{
  "num_key_value_heads": 1,
  "vocab_size": 2048,
  "bias": "none",
  "weight_decay": 0.13,
  "decay_fraction": 0.644,
  "doc_mask": true,
  "max_steps": 9461
}
Each number is 128 + 32 x the weight over its row's rms, rounded and kept within 0 to 255. Layers, rows and columns count from 0. Numbers have three digits each. The size before them is the row's rms in percent of the matrix's.

# gate: layer 10 MLP gate, 640x160, rms 0.1, rows 592-639, columns 0-79
# up: layer 10 MLP up, 640x160, rms 0.0961, rows 592-639, columns 0-79
# down: layer 10 MLP down (transposed), 640x160, rms 0.0894, rows 592-639, columns 0-79
gate592 102:078140166171144119150131122105109162122172110112153147135199162120139137182151150058093141170086166127151107184122130133186118171123104101065182105160125116077119177121140154121145086167169148149062142127138111154147120107124143162141121110
up592 101:168111094089090034082134134114134060153160153123078147113149167163064192116128157124140150139089133127141142107153154121104156125131109115171134177064119167145171110125097199138131209124129064125117099148144125181112090115149128178134133119
down592 102:109167107129130175093122152107202152146099101077099136154109085146159098103130125146115101125185155105135075149111066102179197063104126095082131164143158135207146129146145104159150120181198166101137132072148146112151150124182088185165107087
gate593 102:110129133082130100222106085146057171096087111148101175148135125134125169189095151119145186136166132144172112135103041132088109142127173140143065166139204072127112161148094128129147090174171097151100121135193110191121161130115143139145176078
up593 101:147102073118158111145085102144106117122110122161031173108139107128166156204087050115129149161152131120132142157157097082125095080119118132071116164110125108087177113150118109053116098108176126145137100153139158102153093110124159132152113180
down593 103:151096178127131121185125164102120120124093104116188156098142121174140127030087130095147119078138142103130125121163104128084175096149167149110159054139138189141082113147155115138128159199113085105087106083056122083145113152144136120055116124
gate594 104:122108161093088128155141207115090135126148128100131165130120111111148087128118105149148107161096167082082118134122132171079112077176172165115117081129086181091115181094144100117142031135148127101156043122127170136131127109042127103135138074
up594 102:129108116162150059101113100111123123114142145079159137094076131128139118136109109147091125138124119132159109153103089166121119170101150109136153114076098041061134084060128108153142127153124105155206063167163073154125171157123125113101121136
down594 103:120124129112157092086161116130119077182094129158131122126159141149163139040133148107161132130092147087118153093109137120153177096116115107174130135079177138172116135134119196123112081107207195103138147133076099107153127116127090122132167119
gate595 107:141084095100111092187119122135118149140149174170066152115100137174085111208151080140105100150134155164203175169073105132171101119150199146126164163119083156150102123144097125090112145102142141159101110109086133147136075130147134143121130115
up595 104:116150083136123155124068107163094140114146081158154068143120093118194143145139147156113162154141127128136137127098134013112147159149142127134182109117123134110180141106121119195233056107055131151077116124155123115114135154146121110134184070
down595 107:110073125066140086168119112084157094160117145117111163149068142096180168099130169082180130143111076134097083097128123149120137150154116132159174095113129108104149086073113129159147138090147168143119131081067144130173200073115136138162179162
gate596 105:186109142134125148104092195117146170132145073101080116072050171226147201160124104103124128091149113099145125118143178119147078184087165120128170142121133178117162098132146150147116156123167141139130109092112139127081051098167114105119085095
up596 100:140121108169159077164096091107114178076157097148153080068118103093114080136121060109160164168114105154117111155085172155094131136114161131161079125140114208161151165096135093103148193139134173150095128124118079116148199144103125154125113098
down596 101:122104118124143138103152173152104025107177111128110151145067110138114137105175086177125148109128088087151181145089155115133138101119069138090136123140169140113148114149082148150147185071082116102123160128129144163110133136178115183121179056
gate597 110:147163132145073088097152129147121157146152153120098042152122102152161163155159126144103109121159135138160106103145121141154143128184100124181130106137180132116096152128156143145146157179130121103163102107155142152170093135117160196119130093
up597 107:107178101147127111097109105154151184120173121151086135089111134112131178112130136107119113079146101084091140124102193119114118160132168139139164162169077131161117146139132173143210169151142123109145073115096124157133073124165168074114159093
down597 107:099135119129134069147150083189132119156163119176090115117184156068138123092099148125150176125151000163144159099140146198121124082134131068143134155084136123163110171107141149134104133097130100176126167249143130139189092122104110129046143081
gate598 093:132127077149156130119127104085112105093106166092152075106066159120149168157108103183101188113145130101145178158169172091144141175130128132136157105112144162107122043151162130133161129177143097101144127137115178103150070144119182160126143076
up598 095:118169118078121126104137093091166145184138088066162122133092147129155111108118103066155164134159147130159177088122166136127142079131148130189161165144122154149131140132117111214141093141145143109083112121085102161120081097097077156113111115
down598 095:129136120163176124128139112089188180122113115141097149050129177177123153205103085090156141071133109125123124127145141167146081116142113088112166108172137101119133088194091198107068134168120159048124145128157154140095106073108123183111111093
gate599 105:127117142140090120149077116109121121090106123197093117108125147152119101196134162133178174081105160099153198159118147136102131102087132127113153167127106072136127115085165165100129117168103164156149131106125142071183146067145110110161170121
up599 104:126173085155144121130111156088139146185122136149115119105147110151114185141183138101150132098184157052147143188076200146121181182095137141113058137134105160124116106130159126086068130178123137150137151107032116139152143098156094120127129152
down599 102:099163070139143110089069096105107107089080076067126142097153154085123120123142126148153189167096131164180173128096096089113152182059147106136109187172150154070165142090188161074150149135089130148121211191121109112109138150139114128165111152
gate600 107:096130129113042160089172124057117153131076157154124120175126173156136156128145136102154163120136171148139124172140109179138147145137133121153197110153071113165141088087152112138138092083132164119110119106094152182112117044106145194157109132
up600 106:128153104100163102111084110090132056116135175101117125116122111186121084121175128161079102155131117132115162135123157189084160152148149089081134126165083101155166141137129112146065121160110169129176123116141098121104110112124092157097091049
down600 108:132168054143119136130097173096170141127073095111126135108149132131156111159127116155120104133111110129136136155114088157090136172138157138167134195118140117094142118100217128143128186128166101117121121000149148152102105183165120156143082071
gate601 088:188155134121119119069083182152181179147167077154088141129185148142058106162140121112116171142124199089106134090100079157118130106092148132136217062117118136110073147121052161118157069130158085127132094101143114108139114190121142126110154108
up601 083:118076208118117142186168069076112107106120083141150165087045118153145121114104081099119146116150138178138116180108114126144149133134154117137094147095223135149117090090199120100144143085130104119161135129121135189157106132153146163154151097
down601 090:164112128179082128177044082149097161119135090174106155131130160125115090119127169097080170167110177092173210146094085093163142085146107142110131137139173164111122107106076148087143114137146083125167110137100093211102092132136176150143181063
gate602 104:163118136139081101098180176158181164113105155163129114206154160123167103166135150120085097116114129090107138193107137152135105104131168120170142093162161122123124092192092153162117081145090138139148097095127137099232131063060093126096128103
up602 104:079189152190126083149149135084061092109118141090139160117092176127108150133129162138129196166143130169145111104102130075101144140145147201151071155135091098146106146144116139081140128090115113151062154133155159142136093162153155116137143139
down602 100:149181149117157141134153156175129089132109117155136164158124111161160145153128127131116115117142231133132130130095112138119114130097130135123144098052107094156172104123102115090120121119131153134136149000152141118106158160076126115090105134
gate603 091:134102123199162205148166130128099142108149133145106141159138116080133159150127128157157142118141125140094160172104125134128191112063204137096133124184142158136186149151109136158185064125107158140091065135086164127115098096123136162106133068
up603 096:140126171144125191082102122220110078127140119084133081067158136143117155149122143107114121133106146095082094094154105159178128087189146172139129096114073125138153132164123187122140121142157148096181181148166148108195110157136104094055127100
down603 098:143169103121125072172140118158149102031167154093151149140150130089117068159118152105086164115107063112059143127146148128121115126091128073154156161134172143119110176115158200117206109183193088109239145199170079080142097187171144107119130178
gate604 103:139109138125085102114113092158056090085125130129174163145176087083176190124154122113110100079168121154165098157071163089186127093114144180118160112108119174091176097136106098121161124054170175163129130109119095109147120126116155101149174141
up604 103:115147123121065120161131180122060102108149145170179109121172085122217140142135132132092132151134136050075126132078124110169121110102135184098145149083131143128173124081123155197088155111073162151150136086134082089119163151105155116145142173
down604 092:100105138186112140082082102128152134162108051131088132148126122074091124057152140150144101133108079158184138098143076099097121126137121130178054157121135173147171135139117099152067156216082116088108158197116156112147106120091141106175083041
gate605 098:134132102146083159200158138126103138140126147089064185163117172098123163090089084088120101111141124111083131103164173145128156134157100115195071140097133076094079146128105138134143098064116128153156136109178119098167124090078104128171115039
up605 099:141125136146156098125153166131128087138146130191118177147143164124093141145173162095111125162197116091160117119073185158105134108155122168113110146160153107100103090109133093093111093171038109152038112101142134163174081146085208141186115176
down605 102:150109119137114118151138115159091114140118156126164124126097139082140082036126129135190114157172126141190132132113126120168133148117079088130064148149088083120090110154166141127125136110147143128092154052094152099145137125106109163126178107
gate606 096:090144171125148151122154073158121088087126059110126109130096141173119186119104114109150151146129095174139117133126126145133168167116161120144070102129095079132093092138104130056109105113144033155119128164157094113117168166127082153170184185
up606 096:161119121098147171131152165128108142139127100135125109123132121117118109108131156091153102093149134190181188169167166112039093043121160157080084089126164175173130097127152093134154131165155127142075118090185144127149083131122164146125127178
down606 099:169131100134160155132149129146126154098117121188146142096128168131191101237144140087130146108119098142106146139164116118111149102116212139158129144162130109187095145183128104154151126176087142120119134141102136177184155132166159108125097115
gate607 103:136083167147103115137131097140177130127190197094120143101157151093159131165098126131165148109148120074186110087126116147119137095117066109184153128094174120141117064129110081132114130145108139173150089084125099140128140126128085147143072075
up607 097:053084140119111090074119093121187086103158152203130120127149184117134157151156173091105141106138107119138119135096117082122083122173157132158116099179173135201086137151121125048130072183162103095123153119126119106132135170092177176071128162
down607 097:124092098112167109174098165116173109083082139114128109129124066083143103057161104132149171158164128137064135102121134093140171132100164133154150107157188106159142114136130163075130129145202143144063124059163117123141153108120132170143097121
gate608 096:144144140118114081163062117141120110142117077108126123059103085082059143121121192186105198140111112111168130095128120157144153147105134120123127134114148079192137138103108108158117051156145115164058058142157093142132132179108140125153128137
up608 100:098112143128109163111198127175209154152110134144183126156165170195132160119091099107141107140113184063143118107117096142182092142084094105084093141093114151122131140143179157085112146122121119103097116141097167160208087115163108109095082141
down608 105:119097128126178109072181099119108132165105151105140118083144099154109102178120166149123119128103237152184109167117122179148136069160135140140158130192112116080164135129161135116167093141070122121183138011080147096164166120120125157121116144
gate609 102:115107165128138078155131080200162105136110154121129115111152111108144117191101136081146084117105143096091177071156034122125075125133102126117063172181125124129102180074153079072119078162107110180157122116113093128087132168118107174186146155
up609 101:144108068168147155152163163138142136083139174178080081186086158165103105157166108126059109101145109159077141147096129143074137175091089096078126133128125133179154125132085148135128148109130124140122169147098118146197117098124115089104144124
down609 100:152147157102095133140148128132113222114149110139130150116100212208136114211172123084140069154105106197114137190114170078132070148131095051131114110124121120157151132149098125128129166158104162114122142048073152181117117117145171111068127135
gate610 103:113196136101133107191089136136156094164143140097098109139175096170129145191162154161171134138152089138166077149127087139126093174146079139225155084161096095171109167102097097077144106138116127139117143114143153146132136111164129080141186170
up610 102:064078130102077078155114039149136136112190091138105169116158119136110113152100162103101133150142108122136152146119137112178144112174133123185137174137122097111112086151109100100122123149087094093129142106095073076133133142117211102149111172
down610 104:132134137143138108095112142124118164089139109190127112146174122141161060089158164162125146119108089119143131083160163124139083140142145127142126100156084129181104074091144072162107125157098165113098192249132163124111087084102129160137115078
gate611 103:122191113103117077116133118148185077114161149176192107122117146114152114170089135067095145149138143077148168159132120113103138089125097213120146129066164082082086124097127087086096138130119133173163139133113135084144111152179124162071159122
up611 105:131136133174197072139103091090133153136156146130120117151048081112129195150072099082151123081100084156088111104128108156153185150177132124125194122135159091090116159095105093096042191145115108104134164152164126129181106171108119126069170085
down611 106:084172100100150078115123121123135164093133095139160079117070095111183144132157134127177131136136112098148146152158133127112123108138094163179119110096163065135097146120127091083144124147134131115143155248153117135147154151100117105102162065
gate612 093:151113095138130167133138139067132149122096108099149180127124133138137104166198101125152091153079095154109166130138120144092143074134155144100136169134106178109109112076104193201189161094066123130128101144102141097167142140166074063137171148
up612 097:120122102143122118042150072136061081111107114109141158137110220113150137161111156088103113105093139102157203150026085110115140125077118090111084139118211104127111136124098093083133130133161114121181098136142156134114130078181128154142100116
down612 097:133123101135136084157122205091158190099082121144125125101086082137152131166188156118149083161108155151149188115134128133070147133075208179117190129147070135133124110125178159159154087087082114144099128082138137043147149133103141110124111107
gate613 103:160159104151164140128122062141119138160197096099106072103104146165107155147093132143123155076108148145131194141090146086180218129100136117210077089156144172105112111130170178139147114144073163157105115136084171135111091184135064149108109150
up613 103:126158160167112120118152202079167109116155067111127092120077123114144132151143099093110114127125076135157080122166169150124117117172081058108100176119117103185096119160158130078126136125150150095173145104161161132100131113167151065116121178
down613 101:117130161123142147132144141175084143112081117139096166141151112128097113145129136092131149116132111088119165219149104162194139102091189171118159150140149139088124166180146086077130142047122080151137093003096096150118104098155144108124142169
gate614 092:099104153121117127105165088186134058177098076110158088147134143113150111159126147142155080150127132131127163167157104132102123137129123135176107073078151204060136113135155141115197173083135070142144117114040103107127112106134053122116176184
up614 097:104151127126131102110093097139169119171136128082166163097114132150141124154129094170108126100133122099098152048168089170104132168128035093130153104113107180117151159109142065127149160126144104053155135164130153161120147096109112136131133203
down614 096:138145104122162084060125109122163128126115119127121133111136137126122100130137143127178071153150151093152131079126079167123147164142104089126152121126113170149141127163188077105158165177132103058122162231058104113177094171074123117145079154
gate615 100:126118178125150117076197128118138143139154142106087145134083119187118080174101131095130093157123148100127217145088153053087137132066127148065161127144128166131161120058146133149110157057126111184039152116114099071155118131138103149124154113
up615 103:169101118087115110061151127114147130123187153142050066146137151174201091079141114165139148103092135114112145116120140139123096135194130197136118162128128119104096120138110114134092081126134066112141151145109077116148157080137150131143132103
down615 102:144176167141164112104094136185158127155082092138141124107134117134157110126112115115139148083129148171146145168063094070097103192090103127103149182137123130134125129105168100145147142102136154114111163141161148097097062092150052125081074144
gate616 093:133149131080158150145137144117121146106150138129073196130077102194126144148179161143117115122120123083134077148097110141136149160121116155140162161170141086112165057107109113051146116119105189093148151100113141118134191157096166138167135144
up616 099:184155175083101127111120152084216140100106145163177075107135156110115098110091169126175165146117140157067135128138112158114081132187139139127185136111112149150185107148069152087093069152109139062145108136145123132144134119109179125100108103
down616 099:122151186104163072144180065129199129157142123098136142113101115109089090116105145089131136073096153135125139125069115088134131185103164155111115134068158135168184162144140165163141156133066130124167149114124101102138158093156125117184090157
gate617 099:164069135149194164121088163155078155158158138151096121107130097149108058122106084100147094131119170155136197184093151106207066115102149133090146095114097120073184133168110133106111128118210090142152175089111105079125133172094061209114156108
up617 103:143132159133126126111112116144119198147085124117132149052156090160168060154088147119142142166075079162078195174160074235180140138108133094100120113115060069107124146128132142121108142134156122135131145153054126136124171155165142141087166083
down617 103:152147084140105087116164170151076153115102149117166083145104160107149135089156128146125125099166157169120116084142085049138101072114132101142169141112105127148091198140125159077145092101144102157142124229109168109159107162075133131113157104
gate618 100:197078113162170074107154129046099140097152150174092108132140145119144139127139205127083135171110150195122149141120103121116124125141151117121054110148135165106129168132109155145143098137087165200154101150130109114126155091164084138141066157
up618 105:143101142142118132134136145088196143152140159073114166138137029153171127106048112123132143152097158144135135098080114131178142213156154124149055135115055094143104148088162068126120100149056190116118123122134112113145113121135130137174112068
down618 106:182164102176084120094128174100202132124128143117149079067116155134109125154143177094111150155163136140081134150134122133149099067160181099106129102176129184177075116172060166129129151118075145071146125016118130121147171128148061172112116121
gate619 098:087168152146072149177142153089144177102111095102073123069093111099111113115126167091091158162137141126155147134117135164143143136145186161104129171133167149135156095101123143102069100133133075104151138100168133120135120142129225178118130129
up619 101:140068093182108165100104084153174124127130161157106114136086099122135068127130166170110166110157129118100073098142035083157105135180107148174151140197162104127149070083111167143172102148096123095130157136116124118114105030139127135094104159
down619 103:065110154125131203137128124140160176087163118091075088105149122212088150129142138180070147150159117125110129092105142196097124101126119106130146137156116062063114125154165155179131123127098096072132126135162153105149142116129145128154091131
gate620 092:136134207124185177142130085058140126112164130156147179149114146146153141109133093104105170163071148100082168173091149172139134110154133031106160104142179077091159168064179104119127154153096069155102110134155095151137196160116082088092106124
up620 087:142079164134193140112183065127105134133149135120113119155159176101177158114129103105150130139106113162085186185156130128128093142170114073091135168107172085119149182072156145118095146154084111145057150142167072105145171101120092146047101138
down620 096:178091145122152156102120121118091169148069116142087118135128097135133186062099138104116079142212093132092093115190125152135122127146127085104120139119171173130124164181122099156133187097125127091109126192108133129127177123110129154119104132
gate621 098:162144190147084090081087104132121102071081153187085116071120062164159162151131172132164171193170128139186168124121167126128156114111134148203117128120167094110104142103098123139098164110097133114133150146162141184189202136115119145117135152
up621 104:147063110142052113191083097097092174118127124115154168074172128109082146133148158157087129169106134093148165158123150117117130069138165151151161105083167126145111093101105031164133163180136148140092136111168184151133103139133164167132121083
down621 103:102152131090134089161094120090133160144108151113130077102160134190139140059112158112130152116084059179117139183134151039140130096182157109125080151153114118132146125145176118168141181122106088135105157118158152121117096114153121094116117139
gate622 093:158146116110141139066067102207146131119163118190057145067077191126145167156087160129086159181169101128149123120072165135134170134125100125146098110188045150099166109117149123126112127086112153100074085117170082106159176106179164150140158124
up622 099:105101140181079148190123133086101129132110097089172095136147175087098120156136068132121088081170114159103173138119129139143119111097117091108110138161175130098110117122186074143133138117199124151172145112118223110125085137107052088087089172
down622 098:162135134111145065105120072114140093100140147141051165124142119127042162171148117128124111134106062119086115095118203156145146150096100158072120075162134200082103097071122152224132163235140141106138102144157142141119146118135114155100172148
gate623 093:148078155139125175145113139112154145092169156193094158109061124143145098068145096150175107209131106149129171100113146115125093117158127163148117160134120110111081152153100110162199133184159145148127134118066075100103159110090127084067123110
up623 094:074113144115107122090123080046126127119093122142028122141090112112195104091135099098160174204123123105180131106136207178158182153139116141135159151078131154117105159121142121140188101131113137143153099134135126088095137135130214072133161107
down623 093:176104100169207194109159149115119160152122076189060141111098092159181175133140128128106105087113110180178122128173143157152096131134079158114148129143099141170113072137155125098133145109121144095142134162041135099114171106119092061150114137
gate624 097:156120127073072118089068124127201121105158119159118190128136129177182125132091119140120088165126128162137117093139077132167113097103145104156063139069152147178145143128101138129185146111087119167125159131154063169143214140103090136144133101
up624 100:103128140118146071140148163133122169148106105120124096153094125147205095114154123071095119128160138120130165154177125124110154038095145131163136036098125079096129124128133129137178142137087124142057085079118143089104107176165141117148100100
down624 101:103165145093128117148135166164095163050128184153098128147094105042141062145176150087117168149130175152101113174092147154178114123106087159152120081127167159162156081132114110142188157119114129116118160187112157081102121170140087202103100122
gate625 099:141145137184157064147146194190115104155106136112129097163104113168156102140150107138142165189099117097085131136121120162076114099150118128169178099091156143166184134090082113095125161090112057108067138091169169097057156210191066126118144124
up625 101:129118136146121091159131120123164172177139107169133146094135118093163108097106048126114147206067122135102102104117201112112127192090124170144127171183047137170179123127096069175143117100148116081137088112190095138115166185082122112170147027
down625 102:106154132121129126210146098114158139067122159128128110129173136118118123090138142145097123216137087136056150126116138081138154130126164114093127131145098098111114163206109125085143124113188169152083144164160159109136128111106181110081099134
gate626 098:124161132127113099145158141181165120142142146038120105156169213145115142104127137184106171135101139187103061130147105161178091130080157116064103149115131141138087150082086130106133085093064123132109118147109156094127104154124103129125154103
up626 103:094093105119083129170131105115168124115140125093170127154144139150144073132217113129130134108083106109141053121159124105134103117117153134175133140127163099135151170151101102116155158108174153154103140134124198110148134113132136083133116153
down626 103:167175057159111155149110133145103133089148099143100174073101110156045169104136128137079139173118104160148185145113136111097087119089125164123127151116146148192143097126160132148148084066085135115113109199121131153109130125142140094100139124
gate627 103:133184117153165161125124138180124086160114090118216111114127135112169140154073112072134148041077130169129137136113138152163132173092150170133110124121112081114131104126115141135130146145148071120144162132102143157115106206133101121069104099
up627 100:067113131134176130132132172099138112118126141066127146072107140083124116148140172112204090168139144174069208172068153101164125110153170147119154099176101142150101149082113146155090112144175121152192122129137114114123138112127147112126062107
down627 106:087170116160103148100124091095099119098150090117024118084146132116107161145171124186125161135129082124084140181157145067164150198103113113084136143167136077099186116119153123094086096162124111174180198175111111102137135127172153132117117071
gate628 109:128115137127143112095042125165156171116177062105202121104157104124107105160098135115095118140087141109164181096127079166092122157129069126149123081116137132136055061136119160106132166135133145125155087095136135111178144098119106094164175149
up628 104:146065170136164102126152133133141158138107094150181142180138098139170184186177195097161148104095111144109080159137165071129111089200136166102148167107137150100163109078074099113116182144122134148144193119121136097116157186093114122139113074
down628 103:121106140121104127133129156121056096116162159156193174119079112152087150191143125091135122155120064072139130132116194144128153053106126137099140080157106129084103158126155178137154139089137169114111095124197125064133142122109159107118151180
gate629 099:133181123165163141149158109055127162165147101118180104049117123128080107166029129111109114141139139095146130094183143111148177135099106195116184127120121131048127118140180196129134085108108131138120088128103126124134144112153163152113145170
up629 098:127098155137092128164129150145108101113106109047086068197088156082103141160159166145159091118110072160140113076092101085091155138120127110147117170098166131158138100145086096160108149179172122114146151143109115110137113107120106133142091111
down629 097:212131101113105083108103098154080120077111156124110167109123143152119085254139173119148112134101151124179097122138151150137125124156208092125127094141159149104160126090125144136114136116128096121104114074145107125162115130144105147101105075
gate630 102:081148173116098070106100170111161146143159127214121136141134114114112072133141165163174141125133155148104110209112097099130092132146117151169157088191102099073149126154158114148138090099123232165129129073128065165123123129190155123131083138
up630 106:169110091126062120152121153155084135134140122087108135122186139115102133131118090101133121132218114098092125076132170088155143115108112098077153169041171172154103147129172136149212106144167102078145142165114130087135100126104110145073168128
down630 101:176145155146180116130162126082155168135102106164117140093120169143140174197134079089170114116104132185160099133113124150138126120165172174166089106116156088119150116105118090105169157137097107136174114000126085108117113135141137102148086122
gate631 100:160110134122091131080116120150182147134153072160126133102139168200095139159130092170134126125170172116154146108135183096098129141153111145224161138137167097058110119132136132140084147167121121115136139126124124128145101089184136121166120168
up631 101:142149149201139157117130148116079169189113173106112149160181124110128159072143137129196180110137147065129148023165152146086116094051140143122131165149053147150092112158115131133112113139072149162109129155148137187153091121150164050120103123
down631 100:173179115147119117131137092094095150137097132086105103152159171120131173150191180109126157098142191115083150097125162155135081093070171139097120088110123148079123118121134159137099158128141144141121102161129069162105133127165119126140093102
gate632 095:164141154123124157109118157203113165111146149135149116141111086110080132195081110097133205157124097126149135121125101159105164133109205114135106146087133080132137129089139110100203112141086162173117197139120119099111120129167132105141084124
up632 090:119141144115098149082108064108164127179110111128118147125134095181152147099168155113162128146175144151128114132135125101154118121132113162154150112127149102127089133126140140180073161112120133126117086143092098149147100152068135141091083119
down632 090:151121113144146031138059119124134142129121155150139138133105126144169117143168117120109086089118097095159136168140137130137154158091103151123191085124149171111160133142110105144158140094175158170191087073163125122131098122140143151099127128
gate633 100:161190177155147163108050136155117131116137126126101112085121101084112187156125110133111098211087122114141161129133100106142124126210130155159071098124152131179109104106193151111134072136150127144152157082098121226122155135127128099112163132
up633 099:127069138110135181094155123119125148132123083121119158117094144145162083122101097188115091105122110140127094120098133155058145120131211072118124129151116093133212136158067136156114102117074121118150151136136108074128086178153163161144090130
down633 097:138178146093109125099086100123161129118153089112117107107118160120099095220144160107086120146131178095144096150214147097154166122148172140112133137145157136084116154164101097076123119149127135084103096022092102108079174128121132166146106176
gate634 101:162170113118120132165094115095125152184102126177135190107174128087110195139114152095159136140098147056127063143130080109139135147133118130076131081164090137151144133101101119101151116094106193078130117108145092111124159139176102090177107058
up634 098:125119157123127130119057137133128155202163163177189108158136147136138118070122151128174077069181099107145121119128161105055099134168148143120089094164154085189054095147143048095150096129118094123115119115077142128166116135099117110060181134
down634 097:094162140131130139157070113150096105145078139156078083086112109127104144160179178107136133136149160095139145137159187157159126122103147160117125101113097111115118126067124059173107073115119116158066102183147133144137122107097094081150125100
gate635 103:139152081142132100117144116170128118089097168104155144091116137125125095105085142106152139140113125167148120119083068125149147112130176194167176142189131156092187134135146177102080150128163075139130091104201168150088211080112131117142158133
up635 100:099113162138092154094117144173124147144111135145089097118123104105123127136173068128103193075136130126147124106074093116108153177168065168093132115156078105164127094179111168138143176101140135109151056130167107133084138107146156071138084076
down635 099:180085119123138163182160105043145135099215147130116136140115131153144163155164134070174147110104065078127107101125152146104125089144169104109090108120118095103117122151156165206100119159159138072138092114115107130096111115087137133097119128
gate636 099:160090112135095137112115081156127111091131132197119120170154140172132094117142114104138148132112098155142141125130125083167204131093139125195133155109096130099128106075078163178099136135093113149155113138084114151109146168133097078143132145
up636 101:158124100166121132149143189073077132096138146135115178144076062105105146097142115149208076163097159084130152095129185105139044120122150120097166125139083150121169161133141124136164163114126105126109118140140119138167049110147094158153182193
down636 104:154112109119156144128162097124139085090106050167131139201161103126070085118119158140160132133063163153177155137088122096166119078126133093130136146152115105114157138118115133161091142090135175102150124105144132167169150114173125134075151128
gate637 103:143106113161121139136083150129087097076120220080127131181082211192117138140056106113071105101157146110090125101126109134151132120117173153151166109141146144158141113165089113121119112108106111097071093139120142144127130127154133124038105146
up637 105:113093152112125180194111128179146082069163186092135174116119118132107152124124162085118113148163113050179175158104103086117156157073088103098160151147078143102074068135179066154118197143110125138088140127155107143133111131144174132081140143
down637 106:138142126156168069153151130153181058141150091128120149109108150109114154152138111097133210142156108096143147141135163092111143153148101128107162099150167117108110148157130111114132156163095093161152095255080130123126139079110127138081136100
gate638 102:109118103168129135114156147135151107117143171082141088157130137167109199079163145141101111153094142126084091147114108152141137162100088169132073106156134118065096154110150144122089085137085077139120188083123151133191129116151073128108187105
up638 101:100132161086111136150162161160172160172155132105135150131125173096091160075158142155116149163054136111168082149111132180122074142131050137082174121114099155108176176127162133086136117121093119123124085105075156099143125075121083163069152163
down638 099:129174129113106096136111108162143159138102080111135080127107188099100157150104121127174161111158106086158123150136137137095116111165131083141149108126106142145143158155145134179155158183182143119086075219068156161096157046079140106146163126
gate639 108:163069164162120146211081153123141127088117135110122134077162066133100161119084073153168096135125170177123112138078124147098114179115145151169124172107038118112185080098153133123170139139100129087144145117152123139161130157170108122155105083
up639 105:128141141092146126122105156125198067118150129123080097091137113112151156128144138134107116130124088155146123175174121074155127123154149156160112078091166145107130150176207171179129159145131064090170082128162149159138118056125121157158138104
down639 106:109137084113090092079140156084109080112101155116105097095142183124156133204109100085159174143153110153111183140156172125135124126138152113164127112106107123146122145109094143149150112121154192125148190220116146142102070195133072133133134087